python train.py --bias="none" --init_std_qkv=0.0566 --learning_rate=0.0171 --schedule="wsd" --doc_mask=true
Each number is 200 + 20 x the weight over its row's rms, rounded and kept within 0 to 999. Layers, rows and columns count from 0. The size before them is the row's rms in percent of the matrix's.

# layer 13 attention query, 192x192, rms 0.18, rows 21-56,84-120,148-183, columns 48-95
102,169,212,177,166,224,211,200,197,218,247,179,207,223,195,194,216,169,204,189,192,220,170,211,218,189,210,227,224,202,195,180,176,186,189,251,224,187,177,205,219,201,184,198,184,174,181,209,188
102,206,188,200,194,210,206,196,198,172,232,189,175,206,172,165,228,226,162,183,205,173,185,197,190,208,187,157,201,169,200,210,247,229,217,236,225,203,193,185,190,202,184,173,186,203,210,210,188
106,210,204,175,196,188,184,194,203,246,197,173,223,196,205,145,200,184,192,160,224,180,202,170,207,219,162,178,179,203,193,192,202,180,217,216,236,228,180,184,191,242,178,223,187,173,201,221,176
101,195,200,181,210,189,194,223,182,184,210,182,212,186,196,193,229,208,208,215,184,209,191,206,179,238,174,183,214,149,202,221,221,230,187,240,191,208,183,208,171,213,187,204,178,210,237,190,232
104,190,194,207,257,160,168,206,215,231,237,200,196,211,216,182,223,204,221,177,202,219,211,156,246,172,199,218,208,212,184,217,173,174,187,227,204,183,179,187,226,185,215,219,210,214,184,183,193
108,222,219,190,206,196,194,188,205,196,200,166,204,207,193,192,207,196,206,244,198,212,181,211,195,195,176,142,206,191,241,184,203,204,175,199,218,190,216,190,200,183,198,187,212,208,182,205,188
111,184,188,200,151,213,191,217,206,202,209,201,195,201,228,209,219,207,213,208,220,189,179,203,203,171,193,214,226,212,221,169,221,168,198,218,166,157,204,197,203,182,233,209,206,214,185,227,199
108,201,242,213,205,235,229,209,199,199,180,209,198,202,214,197,193,220,197,190,195,193,185,232,190,204,211,205,189,132,183,187,218,187,168,188,198,211,236,222,176,222,186,165,210,193,194,234,190
124,178,199,208,226,184,202,209,233,222,217,198,197,195,196,204,176,204,173,233,186,218,197,184,206,179,252,226,192,207,225,198,177,184,220,192,185,173,181,205,179,200,226,201,172,199,229,221,164
112,207,213,223,196,178,220,223,185,237,180,192,202,184,203,179,205,209,222,165,189,188,204,200,208,209,204,204,183,224,230,190,192,166,200,191,174,187,227,220,208,223,174,202,220,180,188,206,208
109,181,178,207,194,203,201,190,175,195,176,206,222,205,203,204,200,229,191,180,196,199,202,251,199,187,220,196,198,190,206,208,203,202,197,201,197,187,195,221,202,191,160,173,198,213,218,197,196
080,172,260,215,212,194,237,172,181,242,231,208,214,212,202,229,206,223,241,211,170,169,228,209,202,207,169,183,197,181,215,202,219,195,192,185,193,206,191,176,197,175,183,215,212,194,167,189,244
073,192,209,234,257,192,205,173,173,206,199,221,225,202,203,219,252,206,197,202,216,161,211,213,227,170,224,222,180,225,228,230,187,197,219,174,229,171,184,201,199,208,221,214,176,238,198,177,171
086,216,243,225,187,195,225,194,192,248,200,186,193,203,204,206,196,205,202,208,176,160,226,183,202,207,193,173,189,193,195,176,194,179,184,191,197,196,209,168,181,182,196,203,171,245,177,179,215
077,210,245,212,175,216,217,197,208,210,202,216,211,209,228,182,228,180,194,184,234,161,201,195,185,201,184,182,208,208,227,175,220,216,165,167,187,193,239,218,217,200,184,173,208,195,192,195,246
085,214,183,246,206,205,187,203,177,190,187,219,197,185,194,204,176,217,216,207,235,248,177,203,197,195,195,232,255,224,204,194,205,182,200,215,207,186,204,190,191,231,189,196,194,221,227,229,166
092,191,175,221,239,222,203,197,208,161,199,215,208,176,168,193,206,202,182,208,191,224,213,200,200,167,209,225,188,212,197,198,222,208,235,237,207,199,190,235,175,208,189,195,245,181,219,215,166
108,189,162,186,219,163,176,197,186,190,199,182,210,156,196,190,222,193,181,186,212,226,158,212,206,219,217,202,203,192,226,201,208,170,222,204,211,206,182,206,186,190,183,204,191,197,190,204,198
097,198,206,219,192,233,206,203,211,209,211,218,175,223,205,166,196,179,202,196,228,185,209,184,226,218,242,185,160,172,200,205,205,221,201,162,205,179,238,188,192,212,210,182,137,258,228,197,179
092,209,155,187,238,192,210,219,226,193,215,219,192,210,161,200,174,180,149,201,208,189,205,200,239,156,194,173,198,220,233,192,212,228,192,201,204,173,201,173,197,214,222,227,216,177,215,191,233
118,199,174,149,183,193,168,193,206,216,205,149,227,220,226,189,191,179,158,192,215,195,169,191,175,213,213,214,209,192,228,183,188,183,157,215,217,207,187,193,220,203,203,187,205,192,171,170,216
105,207,243,162,182,206,201,196,183,251,184,189,216,205,200,177,209,197,189,221,189,188,198,214,206,199,217,155,173,217,212,237,211,201,193,189,217,190,223,209,198,200,186,230,220,224,183,204,202
096,224,187,192,182,193,181,199,189,183,212,201,227,227,213,184,160,178,173,218,216,195,244,184,197,225,228,190,203,175,234,208,225,172,171,182,206,178,212,193,206,205,206,197,195,213,194,189,199
093,194,168,165,227,174,200,209,193,184,198,201,181,206,215,208,229,191,198,177,193,176,197,207,189,213,228,238,220,174,189,184,230,180,171,200,171,210,173,173,223,205,168,167,204,271,170,195,235
104,200,233,194,200,170,190,201,174,204,221,180,197,189,217,209,223,175,215,234,183,210,204,199,213,196,177,148,196,204,198,206,193,203,197,202,208,223,185,217,179,200,212,203,205,166,197,194,224
128,210,182,227,183,207,194,218,187,187,171,183,193,191,207,193,180,247,201,218,202,211,200,227,188,190,185,181,223,188,213,199,206,169,211,211,201,200,181,217,199,221,188,177,235,232,177,223,237
106,205,199,169,190,189,194,202,219,212,216,195,199,203,223,191,159,186,217,197,202,235,158,235,180,245,219,203,193,222,192,191,208,205,166,212,204,211,226,224,190,198,210,215,240,191,198,188,213
101,206,211,205,248,200,203,199,203,280,198,204,165,191,204,180,207,185,238,206,189,173,225,146,203,223,200,191,186,181,189,220,212,165,212,194,214,207,204,177,194,192,196,191,193,206,204,182,201
103,236,197,204,161,202,216,183,167,172,228,200,184,217,208,220,236,198,215,201,209,201,189,209,197,177,204,205,218,160,210,209,194,180,198,168,195,162,207,182,190,195,175,176,201,205,176,193,229
098,175,210,204,175,258,191,229,195,217,188,175,190,211,199,189,191,203,196,202,183,186,207,181,203,208,205,181,168,179,229,210,206,183,180,182,182,173,262,195,197,180,211,152,224,209,167,173,193
107,220,182,178,198,191,211,190,183,188,191,202,239,191,227,194,185,228,191,201,196,228,190,243,196,193,208,210,235,190,201,224,205,206,163,206,225,200,185,199,223,231,162,176,204,221,217,211,195
108,198,172,192,191,195,183,175,165,245,205,199,186,180,228,218,153,206,179,164,208,203,155,198,220,208,219,197,173,210,226,166,155,154,201,220,183,197,211,201,220,215,200,169,210,189,214,186,212
120,199,189,208,192,213,222,180,194,187,167,236,200,194,195,207,219,208,176,205,209,213,202,213,180,203,219,230,209,179,189,195,211,215,186,197,192,224,179,193,178,211,204,210,236,219,215,182,220
111,195,202,212,175,211,208,201,213,190,226,165,204,200,262,235,222,229,209,215,190,218,161,221,186,232,236,206,201,230,211,163,187,205,206,202,153,204,168,206,198,173,214,201,175,216,221,196,158
097,183,204,217,189,185,220,199,199,170,160,194,196,177,198,202,192,211,239,215,164,215,211,173,190,213,181,168,180,242,189,184,168,190,172,208,220,188,210,194,192,189,189,199,217,233,214,151,196
109,206,211,188,203,221,215,203,185,210,184,167,203,187,206,236,197,233,161,212,194,193,187,253,194,189,218,253,245,155,160,182,241,142,199,202,211,220,184,230,193,213,192,184,216,200,210,198,228
107,204,201,202,186,228,192,204,214,197,228,195,213,172,203,222,216,223,161,205,219,220,199,197,220,239,198,245,240,200,187,231,186,184,194,209,150,220,235,215,207,193,162,194,192,218,230,203,205
108,219,255,197,180,193,189,192,164,209,195,199,217,190,227,199,200,223,180,206,138,204,170,227,213,188,211,173,194,217,221,185,181,182,233,194,175,171,211,213,201,236,193,176,200,185,216,203,166
107,222,165,177,208,207,197,191,213,166,243,159,184,237,214,183,234,217,185,185,211,157,193,196,164,239,186,177,202,152,221,218,230,189,198,216,216,216,204,184,212,194,175,188,173,200,194,200,199
117,196,223,198,196,196,203,211,203,245,214,208,216,209,218,193,209,218,178,220,214,209,207,224,204,206,177,195,178,198,206,196,202,172,197,203,203,191,171,233,185,246,169,197,194,165,260,225,217
108,226,191,195,204,215,206,231,188,200,196,191,217,206,214,196,211,217,210,199,174,192,211,183,207,194,186,226,188,195,165,224,190,196,219,205,188,224,218,224,195,189,193,184,142,206,209,194,220
120,187,202,226,225,206,231,183,195,234,210,197,179,175,214,199,222,193,225,222,195,198,219,197,217,152,213,202,205,194,179,212,209,169,175,191,212,186,176,171,192,209,219,198,196,199,189,173,190
118,192,198,190,204,173,210,165,193,208,202,203,184,196,178,199,173,214,219,220,210,235,213,210,189,195,171,192,222,186,187,213,214,215,182,252,195,191,231,204,175,185,178,199,216,209,162,228,185
098,215,197,227,201,196,188,199,242,214,186,207,201,195,202,193,223,198,228,191,250,211,230,193,227,201,177,194,226,201,209,184,193,181,151,202,156,174,181,209,172,207,212,191,196,177,174,201,192
104,225,211,205,185,211,205,223,186,183,177,191,195,154,209,210,167,205,184,215,231,212,194,233,199,207,215,236,206,166,215,203,210,227,186,191,190,221,206,238,172,198,182,186,203,168,219,231,202
116,202,171,200,198,172,182,191,210,236,214,183,201,220,217,198,191,186,199,202,189,211,202,221,200,192,217,206,209,197,244,166,189,184,211,177,197,171,172,186,245,208,213,191,207,207,192,188,185
107,202,159,218,207,216,233,210,200,223,232,217,193,171,211,206,173,184,213,185,175,216,217,188,192,205,203,237,198,212,236,190,224,167,140,231,213,206,198,241,206,201,155,224,229,162,203,184,172
105,212,141,213,193,200,178,207,204,191,205,187,192,186,198,210,224,200,186,199,194,203,237,247,237,207,194,201,192,210,191,195,202,209,202,194,215,172,197,193,241,178,173,204,211,206,235,205,176
066,201,259,217,222,169,235,173,220,212,214,207,196,206,216,186,171,219,211,205,212,191,232,203,183,208,191,207,213,167,195,219,186,199,185,207,202,235,199,194,170,197,194,202,185,167,228,202,194
055,190,185,152,219,165,206,208,215,200,208,215,212,207,175,212,227,216,214,209,224,195,188,212,194,179,196,243,203,213,210,231,243,202,214,157,188,195,183,203,211,219,233,244,225,191,209,182,193
061,210,244,190,198,178,227,177,232,223,234,152,217,195,222,211,223,214,201,176,192,163,226,186,233,225,182,186,166,141,213,190,203,198,194,182,222,215,228,210,165,180,188,217,206,194,195,188,182
060,166,247,219,223,187,211,199,226,190,207,222,210,199,213,160,145,203,194,204,211,205,177,194,183,198,211,214,177,180,170,189,224,210,195,216,162,200,204,204,226,204,173,170,130,187,227,214,190
059,215,157,201,176,219,214,216,187,211,234,205,188,223,162,217,215,210,202,192,196,272,177,207,198,178,227,198,218,229,209,211,177,167,195,195,189,193,202,197,226,221,173,222,198,209,228,218,185
069,199,158,239,194,215,201,197,190,215,223,188,211,212,186,238,231,237,201,204,191,227,188,204,213,192,183,194,224,187,193,193,206,201,230,201,218,192,239,200,215,210,198,216,216,202,205,161,227
067,173,180,196,172,206,185,184,207,199,215,197,208,231,229,231,209,206,201,183,184,213,157,208,236,177,203,189,174,160,207,188,234,188,256,173,205,191,206,169,238,196,181,217,198,229,196,207,201
070,200,206,195,184,191,170,199,222,179,192,193,197,210,217,169,180,187,209,189,199,210,226,199,179,202,242,227,203,198,195,181,226,184,197,189,201,184,211,177,200,222,190,222,195,267,197,207,182
100,208,235,200,183,215,230,211,206,253,222,196,204,139,189,196,184,219,169,213,212,209,187,234,227,153,177,201,210,220,215,217,212,192,187,219,196,190,190,225,176,235,201,193,198,155,204,203,203
088,177,191,186,167,221,149,203,190,226,222,175,194,220,210,165,176,192,175,224,206,219,158,162,209,195,237,216,184,202,182,205,215,201,196,223,200,206,200,189,214,201,200,174,158,225,206,208,225
090,204,253,203,210,226,220,208,240,225,209,189,215,139,191,184,179,204,180,170,209,202,206,206,215,182,202,176,171,231,207,240,211,200,210,215,175,182,188,202,168,199,190,237,201,179,226,201,209
094,204,201,214,189,215,186,218,172,215,194,210,206,207,204,169,185,188,212,196,208,202,230,179,182,206,202,230,174,214,221,198,218,200,173,188,196,174,207,185,163,235,231,208,173,181,241,220,210
088,196,195,167,213,195,189,187,179,162,198,175,192,201,192,197,207,200,194,173,202,187,162,195,181,210,205,206,202,162,208,217,228,191,168,201,188,203,198,177,235,188,166,210,206,270,187,209,213
112,210,251,225,206,175,196,191,200,232,204,231,204,155,219,212,196,186,216,211,214,201,244,194,180,164,162,187,175,213,187,196,213,206,237,202,214,199,166,176,134,220,222,192,192,164,216,190,226
111,170,164,241,226,245,219,236,199,210,170,191,203,205,211,194,217,208,202,212,186,197,196,225,214,188,177,188,215,178,244,203,207,207,177,189,194,213,183,201,219,209,186,220,240,207,219,224,249
099,189,174,225,187,219,224,185,192,165,190,224,186,182,215,189,211,173,213,213,175,201,219,237,215,203,193,217,204,235,218,216,201,201,202,198,188,212,231,191,195,213,243,189,231,242,187,201,205
119,214,187,207,169,192,171,189,184,218,209,203,203,218,214,183,195,218,219,208,193,152,216,173,184,216,177,212,229,173,229,188,187,166,194,207,224,231,187,196,228,199,211,186,214,175,180,204,188
116,209,228,197,159,200,242,197,198,195,214,206,210,177,216,210,207,194,210,189,205,213,169,203,216,187,233,240,187,208,217,194,190,192,172,201,186,207,213,201,156,206,199,184,194,187,199,212,191
094,191,223,194,223,223,218,213,225,199,195,177,206,233,208,158,189,178,168,181,174,221,214,227,179,229,205,214,231,191,216,213,205,223,237,192,219,201,199,213,205,185,159,193,192,218,193,229,195
102,197,196,185,203,192,196,217,165,216,189,205,180,215,186,193,212,215,197,224,188,223,212,213,191,211,231,174,215,212,161,185,201,201,196,223,238,227,175,195,191,193,176,185,185,191,186,192,185
111,207,166,238,208,186,181,193,199,224,201,195,175,161,195,206,185,200,179,134,206,236,207,163,252,189,188,161,195,238,187,201,169,169,210,211,212,188,182,206,196,184,191,195,199,174,235,190,168
119,203,187,200,208,188,181,177,175,165,162,191,201,228,204,231,233,197,212,205,199,202,210,152,165,209,203,209,206,208,168,192,204,211,199,222,196,214,178,189,204,184,217,210,214,191,213,179,220
104,226,156,214,189,202,220,220,202,192,201,196,216,238,245,224,213,188,188,164,196,197,201,186,208,225,211,210,203,212,200,195,171,185,205,220,194,209,204,183,203,156,197,170,183,218,199,180,212
101,181,187,225,163,156,206,179,189,198,189,221,218,212,185,201,179,229,190,186,220,206,216,195,177,227,211,194,168,206,200,176,176,201,204,193,232,207,221,173,194,196,203,193,193,232,176,162,171
114,216,158,201,223,202,195,207,221,230,218,173,226,197,208,227,174,229,146,224,208,211,194,183,226,210,207,219,213,188,168,204,240,155,231,216,205,201,156,194,202,213,199,185,221,182,209,202,189
111,148,202,192,186,209,221,203,220,195,224,210,214,171,208,211,174,199,173,174,212,197,185,180,221,185,196,215,203,175,190,216,195,220,212,175,204,199,211,171,202,197,176,255,199,242,204,190,220
100,170,231,219,231,213,194,202,206,225,213,204,179,192,181,191,190,222,185,199,185,175,232,166,205,197,181,242,221,222,205,186,241,205,223,204,185,207,215,193,184,199,176,223,190,181,224,187,157
098,207,177,218,211,218,173,184,196,151,225,187,181,175,206,194,209,201,176,206,179,145,195,210,176,214,182,192,220,201,217,226,221,198,158,216,215,202,173,195,185,201,214,176,193,213,204,235,209
099,207,231,181,181,169,189,196,171,185,214,206,243,214,224,177,184,200,159,191,238,187,222,189,257,199,201,162,190,189,211,174,170,211,176,193,187,173,174,201,204,180,168,192,204,211,192,224,180
101,188,219,187,210,170,185,211,172,183,206,194,186,203,212,200,216,211,191,208,171,196,217,193,187,213,163,200,193,202,212,198,197,189,186,173,230,191,215,201,178,220,212,163,222,227,204,156,215
098,208,190,178,233,195,184,180,183,233,225,184,166,187,210,201,192,188,196,172,193,205,209,220,241,179,197,198,197,173,194,210,227,185,177,223,199,179,231,182,215,209,201,195,218,191,236,196,206
092,196,189,226,198,185,209,182,190,193,197,169,177,181,191,223,204,186,231,227,203,215,195,233,218,209,169,193,190,189,201,196,186,215,217,221,217,189,233,219,215,214,202,205,227,221,206,232,196
088,194,196,207,206,199,212,215,252,225,249,220,214,215,214,208,180,193,210,201,230,168,209,144,203,227,211,222,199,212,204,189,205,228,186,188,149,184,222,161,203,197,188,209,191,194,213,229,192
101,218,230,188,218,172,186,217,169,235,186,179,195,188,167,197,195,213,197,209,175,202,173,221,209,227,244,218,156,224,204,199,224,228,221,184,208,223,219,227,194,210,214,203,227,183,197,222,176
093,172,208,187,233,210,212,210,239,227,204,220,197,192,213,171,221,196,182,201,163,182,226,213,218,223,220,205,170,196,191,204,202,203,211,129,201,201,217,203,189,228,201,198,187,194,173,182,189
099,210,193,228,151,191,218,182,199,172,218,219,212,193,227,180,196,211,205,164,230,190,211,176,201,209,200,223,220,197,197,204,205,168,167,196,199,208,226,223,184,221,164,201,198,175,187,243,186
109,206,154,209,191,229,214,171,205,161,174,205,233,193,188,214,213,214,177,189,154,209,182,223,178,196,209,208,209,211,199,220,171,162,209,200,204,208,195,212,253,232,174,169,234,213,172,187,206
127,180,232,221,208,158,218,205,200,253,223,198,224,203,222,211,169,201,227,191,186,176,212,212,197,214,187,201,193,192,222,194,219,201,168,195,198,214,207,204,180,157,163,208,215,227,184,191,224
099,206,174,207,199,182,204,218,198,199,196,193,226,184,200,179,211,190,184,188,237,212,193,193,186,187,226,186,196,185,175,207,194,197,212,186,209,176,220,184,221,213,198,222,212,272,169,202,206
113,180,246,197,182,168,234,224,202,219,213,202,228,196,190,199,192,212,206,190,189,190,233,198,196,197,212,222,181,185,198,222,233,204,180,180,164,196,222,184,158,170,193,204,195,211,188,178,218
110,200,230,195,169,197,200,215,166,212,176,191,208,188,188,198,205,216,203,188,202,205,188,202,217,206,225,208,228,188,227,164,205,173,198,203,200,191,224,223,232,184,181,161,187,190,185,187,201
101,206,196,196,226,202,214,190,218,175,232,210,199,204,167,197,218,205,167,180,191,252,195,202,172,198,211,223,240,221,187,235,229,205,213,224,190,234,180,209,204,213,188,210,210,174,217,192,171
118,174,189,194,239,234,184,173,211,191,221,201,190,196,199,237,217,223,163,214,169,204,182,234,208,156,231,188,208,201,183,204,200,223,218,183,191,180,184,230,189,198,179,214,215,191,207,191,155
115,187,173,210,216,204,207,163,182,173,204,183,234,189,217,212,226,168,193,202,207,198,211,186,192,206,210,220,202,195,236,197,200,202,218,170,222,176,174,217,225,185,198,222,210,207,199,177,148
104,183,220,200,169,199,204,212,194,219,205,200,184,235,223,187,193,205,198,193,205,199,208,163,210,222,222,164,179,166,207,181,171,166,188,167,205,215,213,191,204,173,204,189,177,262,184,187,205
101,208,195,228,170,209,244,225,205,185,227,189,175,194,195,247,174,219,180,209,250,218,208,225,215,198,162,184,182,203,185,211,163,193,184,173,203,180,214,197,173,228,180,193,184,180,215,192,199
111,206,191,169,191,221,149,183,189,144,213,176,212,215,214,217,208,215,181,224,185,160,181,201,173,215,278,188,192,168,206,166,190,200,206,154,232,216,201,234,214,205,190,174,200,206,191,188,181
105,181,215,197,186,173,198,190,213,191,201,183,214,205,198,174,208,235,185,203,180,226,191,191,195,195,152,176,189,228,192,191,230,181,213,198,178,230,195,166,210,214,187,229,198,197,192,210,214
110,202,210,204,212,204,204,210,167,169,198,215,211,217,185,180,204,215,176,218,178,182,218,173,186,218,208,196,185,202,238,180,202,180,175,193,217,204,231,214,180,194,188,226,223,210,199,181,176
087,181,192,140,202,183,186,209,169,198,222,185,189,187,171,187,224,220,191,217,191,207,173,212,194,215,200,215,194,173,218,192,207,198,168,171,169,211,171,186,233,216,184,214,222,218,184,210,234
080,237,223,210,210,181,141,190,193,228,195,205,238,198,222,189,181,194,223,194,204,182,187,227,204,174,198,189,209,196,229,188,213,174,231,199,176,221,199,195,159,198,206,176,207,184,157,200,192
098,177,204,195,217,243,198,202,217,189,172,230,187,182,173,144,179,236,163,189,214,170,231,228,194,203,216,208,240,174,207,228,224,166,181,198,181,202,186,205,195,207,172,192,203,226,213,203,232
089,199,199,203,183,194,236,212,210,166,219,228,180,192,217,185,194,194,218,219,187,209,181,165,182,182,200,235,218,201,216,235,204,223,213,224,188,222,206,220,199,198,180,168,239,185,186,218,182
101,197,190,201,148,200,199,191,194,192,206,200,181,198,210,198,190,194,205,202,203,177,220,213,170,182,175,214,185,173,224,189,256,184,155,234,239,195,195,174,181,210,217,195,188,202,186,209,202
087,188,189,202,176,208,191,204,205,216,208,210,224,162,253,214,207,211,214,181,198,193,217,241,193,224,190,193,217,187,189,219,195,165,163,188,202,241,204,201,180,192,180,157,188,215,185,211,202
096,166,205,200,168,223,242,200,180,229,215,231,195,197,221,231,218,232,206,219,214,226,186,188,194,227,196,220,187,208,224,206,203,205,210,219,228,216,229,222,221,209,163,170,174,240,198,248,191
097,209,217,178,189,204,225,200,203,179,203,222,202,187,194,168,160,203,218,221,199,201,181,232,165,194,191,155,183,191,159,218,219,216,177,215,215,223,223,214,184,198,192,200,230,213,185,187,204
112,197,216,216,171,210,185,204,210,214,219,197,197,195,206,208,167,210,208,174,233,214,200,208,200,205,191,183,206,212,220,160,178,158,214,216,154,217,199,203,196,208,201,163,222,144,212,205,186
106,193,187,211,238,188,199,191,183,151,194,220,217,210,202,193,190,207,177,204,203,206,192,196,150,194,224,226,187,192,207,180,222,213,227,198,184,233,204,171,172,212,213,227,190,194,200,174,203
094,183,207,206,164,203,199,183,220,194,197,184,193,207,222,208,225,204,183,192,193,233,202,224,209,207,224,190,212,191,200,174,212,196,170,199,195,197,198,186,229,187,211,163,202,214,225,201,197
098,216,209,215,163,192,213,208,177,197,206,195,210,199,184,230,205,208,149,199,182,153,237,169,214,248,187,197,193,192,220,184,201,223,204,176,223,217,223,192,163,179,212,199,204,195,203,249,190
# layer 13 attention key, 64x192, rms 0.178, rows 20-55, columns 48-95
114,175,166,201,176,219,196,215,207,195,179,167,214,208,195,194,196,177,172,204,193,179,192,231,201,209,192,181,183,189,193,241,216,197,188,203,155,195,195,214,192,192,197,204,183,243,239,194,242
112,192,230,220,187,210,194,170,175,201,174,205,212,239,211,160,201,199,211,183,191,195,200,205,194,169,190,175,167,228,233,204,229,193,196,216,227,164,223,198,243,222,210,178,200,196,246,187,181
115,214,179,195,242,211,211,212,250,213,234,182,225,174,176,166,167,196,204,170,175,152,182,215,176,217,193,217,242,183,208,217,189,199,174,168,229,225,202,202,203,202,196,216,218,203,194,206,182
101,206,192,193,199,187,201,196,187,233,187,218,194,219,237,175,174,172,222,190,188,166,203,198,195,184,171,177,163,197,191,213,205,182,213,224,226,207,184,217,221,215,194,228,198,215,188,201,212
112,190,197,205,259,194,203,190,196,166,205,174,215,191,168,210,205,191,202,207,171,179,189,205,161,206,214,209,166,200,188,180,169,199,194,176,183,212,192,226,167,190,191,180,210,184,200,189,207
109,189,204,218,250,183,235,181,202,202,206,214,174,206,207,200,219,224,237,201,241,216,203,178,234,170,233,204,193,197,210,207,199,187,217,202,202,186,183,176,185,182,175,196,185,196,243,199,195
124,202,185,160,192,207,175,213,172,225,215,215,194,205,209,194,200,186,253,194,201,228,220,204,180,234,224,187,186,194,185,215,224,191,174,222,202,189,215,213,214,196,231,190,245,188,163,216,210
102,224,164,199,166,188,210,190,217,195,206,218,192,222,225,189,224,224,203,185,212,187,230,212,221,175,214,231,222,190,219,183,208,171,141,184,200,196,194,160,170,199,194,195,190,202,180,227,190
109,223,217,213,184,176,200,230,200,232,176,197,200,178,206,198,190,212,199,198,209,239,179,226,204,185,225,193,180,203,237,216,227,175,198,211,180,176,176,194,203,196,186,204,209,189,190,198,214
125,182,189,209,193,185,195,204,191,224,242,209,172,249,238,196,198,198,226,229,199,205,232,213,231,222,193,207,162,197,236,180,212,193,220,194,218,191,185,168,217,211,207,216,166,197,194,175,207
104,224,216,190,197,192,203,235,225,209,213,224,214,214,190,237,176,209,224,191,209,216,219,176,214,198,198,215,220,168,227,226,189,215,171,228,223,177,238,241,167,211,182,214,189,173,218,178,185
107,215,158,184,183,206,187,177,234,220,200,190,191,177,216,205,190,217,183,194,213,181,177,184,198,163,190,212,220,200,203,217,214,185,223,245,190,219,188,234,215,194,200,181,194,160,224,187,149
069,187,217,178,208,196,185,181,215,224,179,176,208,156,223,193,201,180,206,184,173,178,209,205,194,228,186,199,184,201,200,179,180,181,203,190,212,213,213,185,219,167,208,177,209,182,199,178,205
073,193,221,238,215,199,194,200,196,158,191,197,183,232,200,159,183,179,205,240,225,201,204,219,226,225,230,217,194,216,223,201,191,220,207,254,206,186,213,219,182,202,190,200,205,254,194,212,163
074,221,191,200,207,193,198,205,182,192,192,207,198,189,194,181,190,182,206,203,206,206,195,209,183,231,220,210,231,208,224,167,197,216,204,169,209,231,181,182,215,186,206,174,197,167,222,199,189
072,217,211,194,218,205,227,184,198,168,193,211,196,186,189,239,179,192,210,171,212,192,176,228,238,179,194,202,204,265,214,218,203,186,215,197,190,212,213,181,212,217,239,215,179,218,188,168,215
069,219,199,221,214,201,209,206,207,162,208,197,216,225,198,189,215,211,177,191,197,172,200,215,208,168,208,219,193,199,221,198,221,184,186,211,205,191,219,224,186,211,209,202,221,235,195,168,207
070,164,208,212,192,163,206,176,193,207,238,197,190,186,193,183,188,173,217,223,196,166,226,169,217,159,181,175,205,224,191,213,184,215,211,193,190,203,202,193,198,232,229,188,196,210,232,225,163
080,204,187,187,224,221,220,178,224,214,202,181,219,239,196,170,201,204,192,198,200,240,171,225,189,180,194,190,187,195,184,194,208,223,178,230,197,198,203,198,171,210,177,223,240,207,202,199,201
082,181,195,228,223,217,165,212,200,182,237,235,198,217,238,200,223,216,192,200,175,211,214,202,223,197,200,184,204,234,198,201,230,210,204,177,227,186,215,199,245,196,177,202,182,241,192,152,191
095,183,203,203,223,203,217,218,222,192,187,189,199,195,179,207,181,197,190,199,218,180,223,189,186,209,167,173,183,193,203,208,201,199,193,213,191,205,202,178,169,252,226,195,199,150,194,205,236
090,215,181,176,237,199,185,181,236,185,201,174,208,171,197,187,207,231,185,189,181,221,180,221,170,205,201,194,226,183,218,206,205,205,147,227,215,210,178,178,187,181,226,209,191,203,208,185,181
094,202,210,218,207,204,225,199,188,201,202,193,184,174,160,228,160,240,184,193,245,196,203,199,234,192,178,170,197,191,179,194,199,173,169,208,189,216,183,213,177,205,223,226,235,197,239,177,225
107,201,184,198,223,224,188,181,215,211,196,189,194,194,185,154,202,137,146,239,180,222,192,198,182,168,211,204,239,227,193,215,209,231,198,243,211,202,188,214,183,211,205,214,221,242,209,202,208
111,223,195,174,201,191,217,180,236,224,174,174,202,170,172,230,188,178,188,164,181,192,167,186,210,181,152,198,203,203,174,185,197,199,168,211,195,166,192,192,196,193,192,241,190,194,178,182,223
121,202,214,190,203,202,209,187,208,189,197,176,198,194,203,191,188,207,200,218,235,208,227,187,239,186,168,192,192,182,197,209,178,174,221,220,202,186,187,199,182,244,224,213,182,151,219,196,188
115,195,209,193,215,229,244,219,195,223,199,211,210,197,205,194,184,207,161,215,199,204,229,259,202,213,203,193,210,187,240,219,238,199,199,197,222,204,222,205,166,232,174,221,202,278,203,174,232
106,178,220,190,185,199,185,197,168,168,217,208,196,196,228,198,217,227,214,223,214,208,218,195,205,198,174,208,201,222,182,229,213,191,159,209,231,175,227,170,206,201,213,148,190,185,182,214,191
109,211,172,199,193,207,208,188,187,208,197,201,188,227,211,208,219,219,175,206,214,185,223,202,163,224,147,144,206,198,238,187,187,194,179,191,223,161,168,194,213,228,213,195,194,244,210,194,208
107,221,211,200,162,166,205,183,198,167,195,193,214,210,194,200,197,242,187,200,200,197,191,197,212,197,230,205,223,204,191,198,189,195,190,220,201,190,179,208,186,187,175,230,225,197,180,174,213
106,164,176,212,196,196,201,206,203,206,213,197,214,214,181,199,209,214,178,213,185,203,223,230,221,189,208,171,203,169,177,206,195,237,221,196,209,183,188,220,237,202,199,211,214,203,196,196,221
105,161,190,206,210,194,195,186,187,211,184,217,205,192,189,189,175,255,179,218,218,187,212,218,174,207,159,160,212,192,187,234,195,255,188,204,199,190,198,185,177,188,203,163,200,169,213,223,197
122,172,214,228,172,212,217,174,187,208,167,229,211,180,208,180,223,162,220,205,216,222,233,172,193,161,211,172,184,224,259,221,203,183,219,203,178,208,203,229,184,165,196,207,205,226,204,218,162
107,204,214,198,237,208,214,188,200,147,186,223,201,180,221,230,204,213,168,231,220,199,210,231,184,208,223,178,185,183,208,182,198,213,205,187,195,205,166,207,184,201,193,192,218,206,207,184,228
103,210,200,205,182,193,198,178,207,201,215,197,216,205,213,218,163,195,201,188,208,168,212,143,189,175,243,212,202,223,230,206,164,187,207,211,188,222,203,159,198,209,190,203,180,218,188,220,204
116,188,169,193,183,172,214,201,207,184,175,179,222,197,207,205,196,206,195,203,201,190,203,177,178,209,187,204,141,194,213,161,183,201,196,189,228,237,210,204,187,212,186,235,201,205,205,184,229